{"n_layer": 14, "d_model": 256, "n_head": 2, "n_kv_head": 2, "head_dim": 128, "d_mlp": 1024, "vocab_size": 2048, "activation": "gelu", "norm": "layernorm", "norm_place": "pre", "norm_eps": 1e-05, "positions": "learned", "qk_norm": false, "attn_scale": 0.0884, "bias": "none", "tie_embeddings": true, "parallel_block": false, "init": "uniform", "init_std_qkv": 0.0413, "init_std_o": 0.0078, "init_std_up": 0.0413, "init_std_down": 0.0039, "init_out_by_depth": true, "init_mimetic": 0.5, "optimizer": "muon", "lr": 0.00955, "lr_mult_up": 1.4, "beta1": 0.93, "lr_head": 0.00975, "grad_clip": 2.0, "warmup_steps": 200, "schedule": "cos", "final_lr_fraction": 0.03, "batch_tokens": 65536, "seq_len": 1024, "doc_mask": true, "z_loss": 0.0001, "train_tokens": 381100000, "steps": 5816, "dataset": "wikipedia_en"}
Each number is 128 + 32 x the weight over its row's rms, rounded and kept within 0 to 255. Layers, rows and columns count from 0. Numbers have three digits each. The size before them is the row's rms in percent of the matrix's.

# up: layer 10 MLP up, 1024x256, rms 0.177, rows 999-1023, columns 32-63
# down: layer 10 MLP down (transposed), 1024x256, rms 0.0686, rows 999-1023, columns 32-63
up999 104:131050118132100126101104110128137136140138188125086106164129173087103122167106072104127184117119
down999 096:126140142113036113125123160114121142152127107098139130206095121103104061123095146155160136096171
up1000 102:109113104105183101094124147121095113121095147156172119088081171107165180152161141140104109080123
down1000 097:104130176121179119198122174157086100147188109093092129141088093133169086087170179113129113067091
up1001 105:137138120101131142094152118071177122123140048025093065144134124179109179130135153109135157089122
down1001 102:086153098080146183103104149095134128085183163139132113082053148143128128123084135086182098133108
up1002 099:138094068122148140152105179112116168101138143104135091153131095116099177147072169165068083155150
down1002 095:085117186124078080136095107168123100141147115138143152151066168079122119065128119107130097068129
up1003 103:121137100176065118078109160101090200136149149084174110056165156138127156101116173096102037167190
down1003 099:091186161095142119174147068095141176126140157100169108144068108144121125124144167128171140141108
up1004 093:185165174162172077135103115147176121187149110134117146118164137132145175141090130126096135147102
down1004 091:163073130148114077140130146134156112118105122078100164127098195134118123096139154108145097145078
up1005 100:108170126105086106159116192100106192099110125141145121135105150049159127109110102137136157034179
down1005 094:076061147121112181118144152113042163118144160163110107126111171135121114136076043135139151144146
up1006 101:165213109099112109088107165077202103116086168180118156149086120123149126119137103143086129098110
down1006 097:202105103135103130104173152127119127103120099119168150110077115119168175184141089118147151127147
up1007 097:139135187099130164099102153129181138125108087179145118098155085116160154107120114153107154143175
down1007 103:118082149141086155126123010085095169111136113122091113080132134123108138101118133123134119062140
up1008 097:138105099092068102100076186192149104138148172138161104199114137057124090127144191143099156141073
down1008 103:091109169100183080120129141111095134167193162117056160117101128177075069118146154119137110122156
up1009 103:097147155132078164121119187095094088115117124088142158094149145162074176089131107156127144134148
down1009 102:085157110195165194123159117093076100093095046121155075142154128126135084124135136135101152108105
up1010 106:110170115182120115145162132101176120072151148081134101103138121109145189079111141179167139100177
down1010 104:183068154149104166161164169095112136122138113110156139117126099116109123133170104127127179160112
up1011 095:135158129110076171147115135150138152106121148126153121086134204131054107071179091101126125114130
down1011 096:107118181138170127099099103115146120091134145095141127129115143168109136137130099137093112133139
up1012 099:159113173089150159151101132082180151160172118158167119180154123153084104126105123130118134163098
down1012 093:120080106166142103128128126119141101131103111141112055138116152140180063155156125119102118122122
up1013 107:170128134122066137098157128101110148108113111096150111135086164116082130183120083047117147087179
down1013 106:138137146084155163052084145148077123091113086139126127098110160184224117142119119166116140164112
up1014 106:117081139120141089183131167068124110196082103140102070156128141161095086138119101057107126108134
down1014 102:125123106099172127150126074105093124106193126124131119105146166152103165088075122120032138136122
up1015 099:127128132138106145113140084128135096161152133167076107067165160125116064126090112141072078149131
down1015 097:119177137070150047110093189135172082127151048098146082135116112170156134157073086143134147148148
up1016 107:155085119139142126114143113139107185123183137170159111152105145112097194115099108089164177138166
down1016 102:098084137130083118117112072170101149117121158162185124163167149117113064162106121133118136145089
up1017 097:112173147146108069118148157100131108146107091124134098120087178206136123112124143130109088138158
down1017 098:184081161120120114142110115157146140125149138185095157127163126120092148099149162114069153118092
up1018 100:147103138159154144084091141140139135146088129129127142149088133121173081120168126100104177157133
down1018 099:178130106142153154077140112128151089172148176107149120151142132176117131133118159145106180169150
up1019 092:100147044218073154200138079148154154080156105153163126110140081186161072175123121095146125177140
down1019 092:105140127091101160152126155099133137043134194067164124120093124062178109119119145112125123155168
up1020 097:130136118150103112088181137114126093116099133142071143143145117183113119103149147140121104106163
down1020 101:175103140092106106143099142156161115078056098152030130120083154141146123116154131169143045103138
up1021 093:156135092110059177101090155137168190160099134091182120174076107163148115100160124145146100120217
down1021 093:126102110088085103123183148121104143098149112113139095155179085143126124150162072141115107161119
up1022 099:145151214158095126108142144102165120122148084139131125063122107118135139115106144166079168107208
down1022 103:129134169165128160148114116124177108107088116150091136084035106090155042155138128081076160123135
up1023 104:106120183103145163123140180109110164142154167159136077059119127145135170084180163167192106141094
down1023 101:166195104176066147094089126089141129137105106155121108136163135153103114134184186155150059135188